python train.py --n_layer=14 --d_model=160 --n_head=2 --n_kv_head=1 --head_dim=64 --d_mlp=640 --vocab_size=2048 --activation="swiglu" --norm="layernorm" --norm_place="pre" --norm_eps=1e-05 --positions="rope" --rope_base=10000.0 --rope_fraction=1.0 --qk_norm=true --attn_scale=0.125 --bias="none" --tie_embeddings=false --parallel_block=true --init="uniform" --init_std_qkv=0.0456 --init_std_o=0.0 --init_std_up=0.0456 --init_std_down=0.0 --optimizer="ademamix" --lr=0.000648 --beta1=0.9 --weight_decay=0.13 --lr_head=0.00388 --grad_clip=1.0 --warmup_steps=552 --schedule="wsd" --decay_fraction=0.644 --decay_shape="linear" --final_lr_fraction=0.0 --batch_tokens=16384 --seq_len=1024 --doc_mask=true --train_tokens=155000000 --steps=9461 --dataset="wikipedia_en"
Each number is 50 + 10 x the weight over its row's rms, rounded and kept within 0 to 99. Layers, rows and columns count from 0. The size before them is the row's rms in percent of the matrix's.

# q: layer 4 attention query, 128x160, rms 0.113, rows 20-34,84-97, columns 0-159
# k: layer 4 attention key, 64x160, rms 0.0953, rows 20-33, columns 0-159
q20 074:56 47 48 47 42 70 42 53 61 49 56 47 68 46 51 33 57 55 33 62 55 39 53 47 41 45 49 52 48 43 47 64 55 38 52 47 52 49 42 47 20 47 38 50 35 48 66 56 56 38 63 63 50 41 58 55 51 42 25 61 64 38 36 54 41 50 49 43 55 51 48 60 50 54 44 58 41 59 58 45 45 48 39 21 38 38 61 64 58 45 40 57 42 37 60 57 74 50 69 49 53 57 72 47 51 66 47 46 46 47 60 60 60 49 63 39 46 34 81 61 56 52 52 54 50 55 38 47 55 56 39 72 57 46 62 48 55 61 54 46 50 44 61 61 50 35 46 59 40 61 63 41 41 53 54 49 50 55 72 69
q84 073:84 46 50 47 29 42 42 42 43 57 41 46 46 40 55 55 45 55 38 35 42 42 65 46 56 59 68 56 53 66 43 69 62 59 54 52 43 60 51 51 46 48 47 52 58 50 52 61 72 28 61 48 59 38 33 53 55 37 34 59 52 70 51 38 43 50 40 41 64 53 45 56 53 50 46 60 49 71 55 55 54 52 59 55 57 52 60 44 56 48 42 59 50 47 62 52 41 50 58 27 39 50 52 46 41 47 52 42 50 58 38 51 54 47 49 44 46 46 46 67 45 26 36 34 33 49 54 65 49 40 41 56 41 28 41 39 54 55 58 56 62 54 78 57 65 43 52 48 46 52 36 39 35 49 39 59 56 52 37 66
k20 099:56 51 57 50 29 46 48 44 55 55 60 48 48 79 42 68 50 75 52 51 61 51 39 52 65 64 43 62 36 32 43 60 44 52 52 61 48 39 47 37 32 54 60 58 46 44 56 65 41 57 56 47 65 51 64 51 44 58 44 66 44 42 59 35 54 41 33 42 45 47 54 45 41 52 70 32 50 49 34 47 54 55 38 47 49 53 56 57 62 66 38 53 53 45 55 62 43 43 65 54 66 59 55 47 50 60 57 34 23 36 54 59 48 34 49 48 43 42 58 65 53 48 54 48 43 54 44 42 56 34 49 47 70 51 61 49 48 24 38 57 31 36 57 63 49 50 49 49 46 58 55 62 48 64 60 60 63 49 65 56
q21 102:48 57 58 43 38 45 38 53 42 42 35 39 43 54 47 66 53 70 58 50 56 54 24 50 50 45 42 55 72 57 58 69 59 44 48 55 61 52 56 41 58 58 56 56 65 43 67 34 51 55 50 36 53 38 42 51 48 39 45 29 39 30 28 42 67 56 49 52 59 31 55 57 41 40 61 52 67 48 44 51 54 53 47 53 39 20 50 61 52 37 47 35 33 41 49 42 55 47 51 56 42 42 52 41 45 52 54 60 20 52 51 32 57 56 43 60 43 31 52 46 43 50 31 64 37 49 67 59 52 38 46 42 38 54 60 45 59 53 62 52 49 56 47 54 57 55 56 45 57 40 57 50 59 59 63 65 52 40 42 44
q85 102:42 54 59 33 42 42 47 43 60 32 39 48 52 58 60 50 46 48 48 51 74 44 46 53 48 28 42 54 59 46 39 29 67 44 69 69 61 53 56 47 46 59 51 50 53 35 57 58 45 30 50 35 52 32 36 15 35 46 50 53 39 34 61 46 61 55 49 49 44 54 56 55 48 32 48 61 43 59 49 53 51 56 52 56 48 49 67 52 45 63 42 50 45 54 56 51 53 41 63 45 42 39 55 34 54 56 62 66 33 36 50 50 53 45 53 60 72 38 65 48 38 51 39 43 39 64 60 60 66 43 49 38 53 49 57 46 43 40 51 47 33 44 47 65 41 52 41 38 64 53 64 55 54 56 59 43 36 52 74 45
k21 095:54 53 30 44 49 44 37 35 50 40 44 45 43 38 67 54 30 42 50 36 59 36 65 48 77 64 46 46 50 47 36 38 53 39 51 59 33 47 39 48 50 41 59 56 44 48 65 43 50 50 58 45 43 37 68 54 40 44 75 42 58 68 42 40 56 60 41 59 46 43 39 37 41 42 56 60 52 60 47 52 47 51 46 67 57 54 52 31 49 63 49 50 66 58 46 49 55 34 43 27 37 33 56 53 58 66 72 46 57 58 41 47 64 46 55 42 45 57 61 48 59 42 44 53 35 52 49 60 41 47 44 37 42 43 31 35 40 57 46 58 59 49 45 40 53 53 67 37 62 40 35 67 54 61 49 52 40 54 54 48
q22 115:51 48 61 64 37 72 57 35 53 59 62 50 60 56 57 65 39 60 59 47 46 51 39 56 51 45 54 61 63 68 51 44 52 34 48 46 49 35 44 43 62 47 36 66 67 38 53 53 50 57 50 45 57 29 50 37 50 36 44 58 29 40 63 31 55 59 53 30 38 28 43 60 56 64 69 47 43 54 47 42 59 58 65 57 65 54 40 54 49 35 43 61 59 53 64 54 33 54 40 47 35 46 35 54 37 47 62 55 36 47 40 50 49 49 56 54 57 52 38 58 48 43 61 44 54 32 67 58 47 44 52 60 53 25 49 50 29 64 50 51 54 64 61 72 49 43 47 55 57 64 64 42 52 38 53 44 53 51 44 48
q86 109:56 54 57 61 41 53 49 42 44 57 55 46 35 67 42 29 42 59 49 55 65 56 49 54 50 36 48 40 56 40 58 45 39 51 52 56 60 40 19 55 66 60 44 54 54 50 39 53 44 60 60 49 66 44 39 42 56 51 45 61 46 55 42 48 44 45 43 26 39 40 66 52 44 56 67 33 49 42 50 45 49 73 40 39 36 80 48 67 63 50 30 50 58 59 64 46 57 68 48 70 54 62 75 56 42 61 64 51 55 49 56 54 50 57 73 43 42 56 46 53 61 49 45 43 48 61 43 45 57 70 34 62 49 37 53 63 52 39 47 45 49 58 58 51 46 52 45 48 47 50 54 67 56 54 57 60 41 50 66 61
k22 094:54 52 66 63 48 50 38 47 58 42 64 62 61 55 43 38 57 54 48 42 55 43 56 55 46 42 45 57 51 48 50 59 61 45 30 67 66 36 47 54 57 70 63 50 52 57 43 49 56 50 44 38 48 65 38 44 47 45 39 37 54 40 51 66 39 43 46 26 48 37 55 78 43 56 46 56 58 44 50 32 27 45 36 50 43 44 60 64 66 46 65 42 28 43 59 59 40 46 49 48 58 68 56 33 51 55 51 54 32 41 64 50 36 46 57 60 50 45 39 32 46 61 63 37 64 47 50 65 51 59 48 59 58 35 55 51 51 43 63 30 60 43 41 56 56 58 38 55 67 47 45 28 48 50 47 62 55 47 48 60
q23 075:62 45 43 63 59 47 49 30 55 48 45 55 36 40 62 63 34 45 45 48 30 55 47 50 57 65 39 68 50 53 33 68 70 45 45 63 58 63 42 58 56 54 44 38 65 35 45 42 58 46 45 44 58 51 54 55 46 63 60 33 49 43 60 46 45 58 50 39 61 43 34 67 40 62 60 51 46 44 29 63 59 61 35 61 57 62 36 46 42 42 61 39 60 63 42 52 43 43 38 51 45 37 27 51 54 41 72 42 60 51 35 56 52 39 50 69 61 55 57 35 44 51 60 49 47 57 64 65 44 50 59 38 44 38 50 44 44 53 41 35 42 35 54 43 67 61 51 49 50 62 45 35 47 53 44 39 64 49 45 41
q87 080:30 40 53 51 50 46 64 61 61 58 49 45 58 49 48 34 67 54 47 58 44 47 38 58 32 38 42 46 57 43 49 45 35 30 33 37 60 50 56 59 55 39 52 53 35 55 39 40 40 43 42 45 57 69 50 52 52 66 49 60 34 32 45 61 61 39 51 37 35 55 47 42 66 47 62 41 58 30 49 71 48 52 47 48 38 51 52 62 45 57 59 58 46 64 42 36 51 54 51 64 52 43 55 63 62 42 53 31 54 63 63 48 53 45 41 45 38 71 58 45 50 67 56 60 51 54 37 44 64 55 59 58 46 72 48 78 62 51 50 36 47 55 46 45 37 58 34 57 47 57 53 67 55 60 66 34 38 54 51 44
k23 102:45 45 39 48 67 50 49 48 36 51 40 39 60 26 48 52 52 40 52 65 39 45 59 46 47 58 48 48 57 53 26 42 46 38 38 32 42 70 60 53 57 37 57 59 41 73 54 41 46 63 30 45 51 38 59 63 68 45 43 56 50 57 31 54 61 47 75 51 71 58 45 36 62 35 37 67 40 29 59 46 43 36 42 55 62 54 57 47 25 44 57 40 47 54 39 58 57 67 53 25 44 49 50 49 33 35 51 65 56 56 52 46 62 58 42 51 60 59 40 44 58 66 51 41 39 50 51 64 41 41 53 38 46 55 50 53 44 47 47 48 45 52 48 47 53 52 54 45 57 33 54 47 66 53 45 42 49 47 40 49
q24 070:64 49 40 53 58 45 57 57 48 36 52 51 65 27 50 55 56 43 31 58 59 49 47 48 40 47 54 61 41 39 44 62 67 47 52 58 53 46 49 43 42 69 60 52 45 47 70 53 62 50 65 56 54 32 42 39 51 50 28 62 55 48 38 61 33 34 55 31 39 45 52 35 48 64 48 69 54 64 45 58 57 69 52 39 64 56 49 47 51 54 36 40 34 43 43 54 50 53 63 46 46 52 52 45 41 53 55 47 47 49 49 63 54 62 57 50 52 38 55 54 61 48 42 50 31 41 47 73 48 73 32 52 59 43 56 62 38 50 32 61 50 59 60 54 37 54 46 51 47 54 53 35 37 42 56 60 40 70 41 81
q88 073:53 60 50 33 41 44 45 36 36 39 41 57 40 58 62 59 38 64 48 40 46 46 37 53 72 48 55 63 64 51 42 63 68 52 65 55 56 60 48 53 65 45 49 49 53 41 52 59 62 30 57 49 63 31 38 47 56 33 48 49 42 42 57 36 40 59 35 46 53 48 47 63 56 39 49 38 42 72 55 65 38 61 60 64 55 54 51 49 61 47 46 56 52 28 40 52 40 38 45 49 51 45 41 46 44 64 34 52 38 44 52 48 48 46 47 55 50 48 54 61 45 40 33 39 34 49 58 51 54 44 57 47 48 27 36 23 55 39 51 54 54 48 67 76 68 66 58 35 59 46 38 43 61 51 58 46 37 46 53 50
k24 091:53 55 50 50 45 47 43 43 50 49 56 37 49 73 50 62 55 68 47 48 69 61 48 46 61 55 47 49 51 53 60 45 51 46 48 70 41 19 47 58 66 52 57 47 59 53 45 49 50 50 53 48 61 29 42 28 38 34 29 50 39 27 58 39 51 55 47 34 45 45 66 50 50 58 49 56 54 47 48 35 50 54 53 64 55 49 59 45 53 57 58 58 47 45 74 46 44 49 49 59 79 54 52 53 48 58 59 44 36 37 48 54 60 39 62 59 56 34 48 55 46 61 52 41 41 46 45 75 67 34 32 43 58 45 55 32 51 28 59 48 49 57 42 54 40 24 44 41 56 42 66 57 50 65 50 54 49 51 59 47
q25 074:48 57 57 67 47 42 61 54 67 56 72 47 53 65 58 38 64 54 55 53 57 43 35 51 57 51 55 52 59 54 52 58 48 39 55 67 63 26 46 65 49 39 37 58 58 54 46 58 51 59 55 43 50 56 60 49 53 46 39 52 45 49 57 54 47 50 52 34 56 43 32 62 45 52 69 46 49 34 52 43 67 40 55 38 44 44 61 46 50 67 46 62 49 50 67 51 52 50 63 46 45 62 62 53 37 52 67 54 49 34 53 38 38 50 67 37 45 50 63 51 33 42 60 47 54 54 35 19 60 58 57 68 53 56 54 52 66 43 59 49 49 38 53 44 58 43 32 65 42 56 50 52 58 42 39 68 37 43 84 56
q89 082:58 59 71 57 45 57 50 34 62 49 57 56 59 71 54 49 61 53 64 46 70 56 37 38 54 47 51 47 48 42 55 27 56 33 57 64 59 38 60 55 64 67 48 46 60 52 58 52 41 60 49 41 34 39 69 49 37 57 43 54 43 32 55 44 63 56 44 27 33 29 57 57 55 53 42 47 60 42 33 40 41 45 50 55 68 56 60 60 64 54 44 63 50 42 69 57 48 60 52 48 53 61 68 43 37 61 50 53 51 52 61 67 68 56 48 80 43 46 58 46 35 41 63 43 46 42 45 57 51 38 49 46 45 55 52 39 44 54 53 50 44 43 54 59 46 38 44 41 42 62 49 50 45 32 50 51 46 44 60 70
k25 105:45 48 74 54 39 48 40 48 52 46 63 50 49 41 61 57 45 69 41 32 54 58 50 57 44 52 44 61 45 55 51 53 68 44 52 54 50 32 21 49 56 45 48 42 50 53 52 40 54 61 64 54 57 56 57 32 51 34 46 68 43 39 56 30 41 56 41 29 54 29 65 51 63 63 56 50 56 78 48 57 46 44 49 49 37 31 66 39 72 44 57 49 44 61 59 54 42 43 63 63 62 74 64 43 54 57 51 48 44 48 50 63 42 50 45 63 42 38 52 43 47 51 64 51 42 53 61 54 53 54 43 81 51 45 41 58 62 46 60 39 44 43 59 59 40 55 47 54 42 53 53 49 46 67 54 53 55 50 62 59
q26 079:42 65 31 52 52 31 50 38 55 52 34 61 58 41 49 38 51 37 47 45 50 46 68 32 42 36 46 57 60 52 46 57 43 62 65 42 41 50 63 44 59 57 61 44 44 60 35 59 54 64 56 34 57 43 47 54 54 46 71 50 49 59 38 51 49 48 67 66 22 43 50 45 41 44 29 48 35 66 37 55 36 46 56 46 60 50 49 45 38 59 35 32 49 43 26 40 65 49 48 43 40 42 60 58 55 52 45 60 45 59 57 51 34 49 52 47 53 40 56 53 69 55 38 62 46 52 60 52 48 48 41 41 54 44 43 58 53 65 31 68 61 63 56 51 44 60 56 34 43 50 39 35 63 45 69 46 55 41 40 54
q90 108:53 39 45 48 47 41 39 60 44 47 53 54 39 51 52 52 39 50 54 44 45 24 35 55 50 60 44 50 51 52 50 65 38 71 42 43 58 66 62 44 53 29 51 44 34 39 43 47 52 51 65 40 61 57 40 47 43 42 57 33 59 70 54 45 26 58 56 83 64 56 39 53 43 43 54 40 55 55 59 56 33 53 64 57 57 46 29 42 46 42 53 42 53 50 25 45 43 33 41 37 59 45 55 51 57 50 59 44 44 53 45 41 49 53 44 44 51 44 32 55 57 46 28 54 52 69 50 45 44 48 46 38 56 42 55 28 56 65 38 63 61 65 53 46 51 55 57 50 66 32 38 52 52 54 48 34 48 41 54 31
k26 092:51 47 38 46 59 48 48 47 51 48 40 41 42 70 53 59 37 52 58 57 54 68 52 38 68 47 58 48 36 46 39 54 53 55 53 42 26 54 56 33 60 58 58 47 59 46 37 50 39 56 53 23 53 49 56 51 36 30 59 35 44 65 50 41 51 47 41 62 49 44 48 43 57 47 45 42 49 35 56 64 51 42 44 67 50 49 37 33 43 41 47 62 66 51 41 42 55 38 42 48 34 31 45 47 51 60 44 50 62 54 58 28 73 43 63 54 63 53 53 47 36 49 32 49 59 62 63 52 29 43 47 21 47 43 49 33 34 55 45 45 48 61 33 42 51 51 62 45 56 48 54 62 60 46 67 54 39 64 50 41
q27 085:48 49 64 47 30 47 43 50 41 50 46 54 55 66 64 47 55 60 59 33 45 53 50 58 52 46 44 38 42 56 60 38 47 52 54 49 63 31 26 51 57 60 61 51 57 57 53 56 53 50 53 50 45 40 41 39 50 53 45 69 54 34 46 34 57 66 44 35 40 40 45 59 44 63 55 55 63 61 58 40 66 51 47 43 44 56 63 44 56 45 57 74 45 41 74 60 48 61 58 49 54 76 60 39 54 62 61 68 33 51 48 43 71 51 61 61 50 42 38 42 47 52 62 42 57 45 43 46 56 48 46 60 55 54 62 61 57 25 47 35 36 60 48 49 48 40 39 51 44 57 50 48 53 49 52 55 61 47 77 79
q91 072:65 52 64 66 58 58 50 37 56 30 52 63 47 51 64 67 48 62 38 47 51 54 57 49 55 56 40 52 44 58 57 37 64 54 44 56 38 47 43 47 69 77 55 66 41 46 60 50 52 50 55 54 59 36 65 38 46 55 44 46 47 47 51 42 51 70 38 24 58 19 39 68 54 61 49 61 62 69 45 45 60 58 50 62 53 47 53 55 62 38 46 53 37 45 54 58 41 42 38 51 49 59 55 38 51 64 52 78 57 41 52 45 64 55 63 67 44 43 39 43 46 51 50 50 43 46 39 56 43 45 34 43 44 47 66 39 56 40 47 43 40 48 60 61 58 50 32 42 50 60 41 39 43 41 28 54 61 51 58 53
k27 117:60 54 54 46 51 55 21 50 55 43 54 43 43 72 58 40 34 71 56 38 62 54 40 47 52 52 65 62 58 64 66 62 61 47 51 64 59 26 44 60 43 53 35 50 65 42 45 55 41 48 52 52 57 39 43 38 36 47 43 55 37 48 72 35 38 48 42 36 33 28 63 57 64 62 64 54 49 63 52 42 56 46 38 62 52 37 46 38 62 44 62 49 42 56 56 62 48 46 63 59 61 55 49 46 49 62 67 43 40 36 56 59 54 43 65 54 51 38 53 45 36 60 61 37 60 36 38 57 42 49 62 51 50 47 44 47 52 49 71 33 57 37 51 71 52 46 43 47 49 48 42 53 43 52 39 55 57 49 60 50
q28 090:55 70 58 54 47 46 50 55 63 44 46 51 62 57 59 42 43 56 58 47 75 60 46 44 49 44 52 43 41 53 37 56 59 65 22 51 54 53 55 56 47 56 52 27 47 71 42 47 36 52 44 65 45 51 48 52 41 58 53 46 33 74 59 52 48 59 51 54 40 51 44 47 64 24 34 47 50 49 51 56 39 38 33 54 49 47 48 55 45 45 55 35 41 38 50 52 67 54 49 50 61 39 51 65 54 51 46 38 31 44 50 58 56 34 42 57 46 52 71 49 50 54 17 38 66 60 54 63 61 44 54 30 40 48 36 33 55 52 58 59 47 43 49 53 51 44 56 45 50 32 38 45 60 75 47 58 53 42 43 63
q92 099:52 65 28 47 36 50 25 49 53 39 37 50 59 52 40 38 41 51 48 51 59 48 51 37 63 35 58 46 58 43 34 63 66 45 32 58 50 55 55 67 45 52 43 52 47 61 61 46 51 32 53 55 44 36 56 65 47 50 56 45 40 57 46 57 30 59 43 62 59 51 38 57 61 49 34 52 47 47 50 52 55 31 54 66 71 59 39 39 49 72 57 47 39 42 36 51 54 44 52 39 39 38 37 65 40 49 44 52 41 41 49 55 61 36 27 55 33 57 48 65 47 56 37 42 42 65 55 54 49 47 52 34 56 47 36 51 62 53 49 54 61 51 50 51 58 51 59 39 63 35 29 72 40 61 47 64 63 38 41 43
k28 087:32 59 44 34 52 38 48 55 34 47 37 63 29 51 51 55 36 54 54 47 69 71 54 47 85 50 45 44 54 60 57 71 48 57 64 64 41 54 40 47 52 45 58 31 43 57 55 55 47 48 50 45 67 43 70 65 48 48 40 46 57 29 47 40 68 47 32 56 44 36 58 54 42 48 56 45 49 40 48 61 66 64 46 53 57 52 52 43 60 36 56 53 58 57 40 54 60 44 47 66 55 38 46 38 58 43 38 50 38 58 47 46 48 28 47 51 54 51 52 49 41 48 51 57 50 58 54 44 49 42 43 35 44 63 33 36 61 33 43 54 58 44 53 47 46 27 39 53 56 32 46 65 69 41 45 56 52 44 48 35
q29 078:45 46 55 53 44 56 52 47 60 41 61 46 61 48 47 51 57 57 53 64 61 31 44 55 47 52 57 52 50 38 42 54 67 42 44 50 67 47 61 55 26 32 38 49 59 55 38 51 46 75 58 71 40 61 71 39 54 53 38 67 51 51 48 42 62 60 42 50 50 49 56 53 31 49 40 60 50 54 40 46 59 42 56 30 51 48 64 61 40 64 24 60 53 39 69 58 53 54 52 48 46 55 59 57 30 45 57 40 45 44 57 41 50 52 58 38 36 40 70 64 65 50 52 42 61 51 56 34 65 45 50 68 32 65 57 46 67 50 48 35 50 49 47 55 40 38 41 59 49 56 42 54 36 47 66 61 29 58 57 52
q93 079:69 46 65 46 23 51 38 40 39 40 63 47 64 74 44 67 40 60 45 37 52 67 39 56 60 49 52 68 52 43 57 62 59 47 55 63 42 30 49 45 58 76 41 48 67 47 53 58 47 47 54 51 50 32 64 44 39 59 35 44 47 47 63 45 64 46 43 40 53 53 58 54 41 42 43 62 60 53 42 31 39 64 64 72 67 50 69 48 46 47 49 58 61 46 63 67 46 47 53 38 53 47 49 47 32 60 49 47 47 46 45 52 62 27 47 50 34 41 41 53 54 50 66 44 41 38 46 58 56 48 41 38 45 53 40 42 47 61 54 41 43 35 65 54 47 39 52 42 57 52 52 56 38 53 59 47 51 37 42 61
k29 108:54 59 55 49 40 32 45 47 48 49 70 47 53 61 52 55 50 74 45 36 49 60 48 38 49 46 51 64 35 43 54 51 57 55 63 69 44 36 35 56 64 56 56 55 61 56 52 56 51 44 69 55 52 56 49 40 47 54 40 63 56 36 52 27 54 48 30 33 43 36 44 59 38 64 68 54 58 65 44 49 42 52 53 57 42 42 69 38 72 49 51 61 35 52 61 50 47 33 57 70 47 75 56 47 34 68 44 50 66 35 49 52 44 51 55 48 35 43 34 50 54 57 57 49 54 43 52 44 65 54 44 64 58 58 42 53 62 36 63 47 52 42 57 67 56 49 43 47 43 44 51 43 45 52 35 75 39 55 58 60
q30 134:48 61 60 62 35 62 61 60 55 66 71 48 43 58 39 50 64 51 55 43 47 50 56 52 64 61 60 46 59 63 71 39 43 41 54 47 37 26 42 34 57 43 43 34 62 50 37 47 52 55 48 51 42 52 53 51 40 55 44 68 59 40 63 52 66 53 47 45 56 44 52 70 49 48 55 53 66 47 29 42 59 50 51 35 57 54 58 52 58 59 48 52 57 48 66 62 44 52 32 49 56 53 38 48 59 44 61 50 50 54 36 47 44 51 56 68 51 44 45 46 42 46 78 31 59 37 51 28 54 42 54 59 52 50 53 62 61 35 36 29 57 45 38 54 43 35 50 68 38 63 58 54 42 38 36 60 68 60 59 56
q94 133:65 52 62 56 42 61 55 48 47 61 57 51 59 43 31 49 58 67 45 45 49 47 59 54 39 32 58 16 45 38 67 56 34 48 65 44 58 48 40 39 56 69 54 39 58 39 49 46 51 53 72 46 59 53 61 47 61 54 49 61 54 39 36 50 37 43 45 35 49 48 60 50 56 49 65 42 50 53 36 56 38 52 47 35 37 77 65 59 52 49 36 41 62 47 64 35 47 42 43 37 43 67 58 49 54 62 56 52 49 58 47 50 48 52 63 51 29 48 61 39 52 51 64 50 51 41 48 30 67 42 57 60 52 43 55 46 55 57 57 50 48 53 48 48 52 41 41 75 39 56 56 50 66 30 46 52 57 51 45 74
k30 110:58 57 50 42 45 42 47 51 43 56 72 36 49 56 42 65 62 58 46 51 55 43 61 47 50 62 61 31 52 48 69 58 43 53 51 31 57 54 40 46 48 75 63 48 57 34 53 66 60 37 63 48 61 73 35 48 62 40 32 61 43 40 66 54 43 38 40 41 44 40 64 56 50 60 50 42 66 55 49 44 65 53 47 27 49 45 53 52 53 24 49 32 51 54 50 67 52 59 60 64 59 46 65 39 32 45 44 49 46 49 34 45 46 68 51 36 46 29 48 50 48 50 54 43 54 46 65 44 51 51 46 77 63 57 61 60 58 46 43 52 39 47 42 51 45 55 46 65 44 57 54 45 42 53 59 69 58 58 52 54
q31 087:44 52 57 38 59 53 23 57 18 48 25 50 44 68 47 54 48 50 57 48 37 55 50 42 61 40 45 44 33 41 51 61 37 63 55 37 42 56 38 45 52 36 49 79 40 48 56 58 31 52 34 44 46 61 51 58 48 56 49 56 51 54 31 41 41 62 48 66 50 65 53 46 57 45 35 43 50 40 44 44 40 41 60 44 40 46 37 52 50 42 49 42 51 58 55 42 43 70 60 45 54 50 37 41 46 54 47 81 61 57 54 32 52 56 43 32 63 32 40 42 49 54 49 64 62 56 50 41 39 37 66 53 39 60 38 49 48 50 66 63 45 65 43 54 59 64 52 51 54 46 46 53 45 58 54 43 59 50 42 51
q95 089:43 36 26 45 79 50 63 48 57 54 45 56 40 50 38 68 62 43 23 45 49 68 64 37 69 33 50 55 47 63 51 40 42 68 50 35 41 40 40 47 65 46 63 61 64 46 64 37 50 57 39 49 48 63 60 55 56 56 47 54 53 57 40 58 45 55 50 54 57 41 38 49 57 58 57 51 44 56 73 42 68 44 53 49 47 47 34 40 38 55 45 38 42 53 42 50 55 60 40 43 54 60 32 46 39 34 49 64 60 51 41 51 45 63 61 46 40 45 58 37 50 39 50 56 40 48 55 45 48 40 51 65 45 52 52 55 39 45 52 61 35 60 48 46 54 72 56 44 43 72 39 39 57 51 29 65 50 64 54 46
k31 094:54 54 51 49 64 56 61 62 52 50 42 49 61 42 58 39 44 33 54 63 35 49 48 62 34 47 61 46 48 56 62 54 35 38 48 47 58 62 64 61 44 45 43 54 37 57 48 48 50 32 46 61 39 58 68 74 38 60 60 38 52 52 38 68 39 39 57 73 55 45 50 33 38 37 49 39 49 43 67 46 36 46 60 43 37 56 44 48 45 77 45 68 46 51 39 42 41 45 55 46 48 48 39 53 59 61 59 50 66 43 66 53 54 39 45 49 77 71 55 38 49 38 49 48 75 50 47 38 40 34 55 49 64 42 59 59 44 60 49 64 56 64 40 38 40 49 62 57 53 53 48 59 42 39 50 41 45 42 47 46
q32 091:50 47 70 58 45 56 46 50 62 57 59 45 56 40 46 51 59 51 53 46 57 51 46 50 56 42 56 48 38 44 65 25 52 33 67 53 71 47 61 54 50 44 49 27 48 67 47 49 52 62 41 51 40 55 45 49 50 50 58 60 54 40 54 61 65 63 52 44 36 49 43 58 58 63 40 50 52 58 37 57 63 47 51 43 30 53 69 52 56 39 51 76 49 40 54 66 50 54 52 51 55 60 55 42 55 50 50 39 61 76 53 72 67 52 57 53 28 37 51 53 56 50 75 46 47 33 26 37 69 52 53 60 56 52 39 47 40 49 48 31 45 37 45 52 36 64 49 48 45 68 55 51 48 36 37 48 57 57 48 65
q96 090:63 43 62 60 51 80 46 47 61 49 53 40 52 55 40 49 65 61 49 41 47 64 48 44 57 55 68 39 48 49 50 45 54 37 47 57 55 46 41 61 57 46 59 46 61 40 40 38 51 59 49 57 31 67 55 39 57 40 40 73 32 41 56 46 60 40 27 23 44 36 54 53 61 67 57 57 45 56 52 48 66 53 41 45 43 36 50 54 70 44 56 45 46 54 79 50 40 47 54 54 58 70 38 52 30 48 57 38 59 51 52 65 57 49 58 46 36 57 51 50 43 47 63 34 50 46 38 57 59 49 65 66 38 51 35 51 38 54 58 46 54 50 47 56 54 59 49 63 44 67 43 42 51 53 49 53 57 66 31 59
k32 113:61 60 66 59 49 43 57 45 51 59 65 43 59 59 50 62 45 65 57 47 49 57 45 53 56 40 48 48 48 48 55 35 46 47 61 48 65 37 50 59 38 68 47 53 45 43 68 75 47 63 59 66 56 56 53 47 48 61 40 56 54 45 54 58 54 64 50 26 59 52 48 48 61 78 56 53 61 63 52 45 57 53 48 37 46 49 67 49 67 45 46 55 43 48 57 75 51 35 53 36 47 58 53 39 50 57 32 33 45 45 49 64 51 49 59 52 23 46 48 56 46 54 60 37 47 45 48 44 59 42 53 66 54 51 37 51 46 45 55 33 32 40 70 69 48 41 28 44 46 62 51 47 46 37 44 43 46 49 59 78
q33 119:64 45 35 36 69 45 56 38 20 50 49 57 57 42 39 52 49 57 58 60 45 42 45 47 47 43 33 55 38 55 49 59 32 49 44 36 55 58 63 50 54 61 52 47 41 73 60 53 53 57 61 48 53 56 38 62 50 75 48 62 67 54 30 63 37 38 56 52 51 45 41 44 45 32 36 50 47 58 65 52 58 65 53 42 48 62 51 53 50 51 46 37 59 37 56 35 59 55 58 58 31 52 46 51 40 69 27 63 62 47 64 57 62 49 56 54 49 56 48 51 60 51 52 75 62 62 39 43 46 63 43 50 54 49 59 48 52 58 40 58 32 61 49 35 68 48 44 45 32 54 53 39 47 33 48 53 45 44 53 61
q97 097:48 56 71 42 37 35 48 48 47 66 59 42 41 63 49 53 57 53 54 59 61 56 58 55 43 49 39 44 46 35 60 38 42 45 83 42 54 52 45 62 42 45 48 60 49 48 66 61 52 59 57 60 49 45 31 43 53 50 65 53 40 40 53 45 67 49 46 48 25 43 45 52 45 48 56 50 47 67 51 37 53 54 65 31 50 57 60 43 45 47 36 47 47 41 68 62 44 63 69 62 61 46 57 46 52 45 52 58 39 55 47 61 39 50 53 60 60 38 82 60 54 38 54 54 31 34 59 54 50 46 51 55 52 38 62 46 67 42 48 32 36 35 48 56 60 39 57 53 35 63 49 59 64 40 59 30 55 56 59 55
k33 104:60 39 55 58 48 42 58 48 28 39 76 55 66 41 50 65 60 69 48 42 51 47 38 71 54 30 41 45 48 47 61 52 57 57 42 51 57 44 31 58 61 72 60 45 52 55 49 37 47 44 53 47 45 69 59 43 46 49 40 61 55 60 26 49 39 52 44 40 49 60 51 64 43 47 39 48 71 53 51 44 61 43 45 39 47 52 71 54 59 54 48 39 43 30 60 44 50 48 39 42 61 73 28 46 48 47 54 49 42 55 46 53 47 76 39 44 39 24 54 47 52 67 53 51 55 38 51 40 60 44 54 52 41 46 46 51 50 58 36 58 42 55 52 46 57 70 40 67 46 46 52 37 50 45 53 56 66 55 58 66
q34 093:42 41 50 64 50 53 41 53 56 64 64 32 34 57 69 48 35 50 37 49 35 50 45 60 50 58 44 69 54 44 55 34 29 59 57 39 49 55 32 42 63 30 56 80 51 48 61 63 48 38 47 48 33 57 44 48 50 32 59 32 49 50 44 49 59 59 59 54 45 44 48 52 38 47 65 48 60 51 46 39 55 44 53 48 50 51 47 42 48 40 55 49 47 61 52 49 35 56 53 54 50 58 53 48 61 32 69 60 58 61 36 40 36 66 52 42 61 52 48 30 43 42 68 58 55 30 52 45 37 52 48 65 56 55 49 55 45 78 57 46 45 41 34 69 52 49 60 62 60 46 56 46 46 57 49 42 60 70 60 48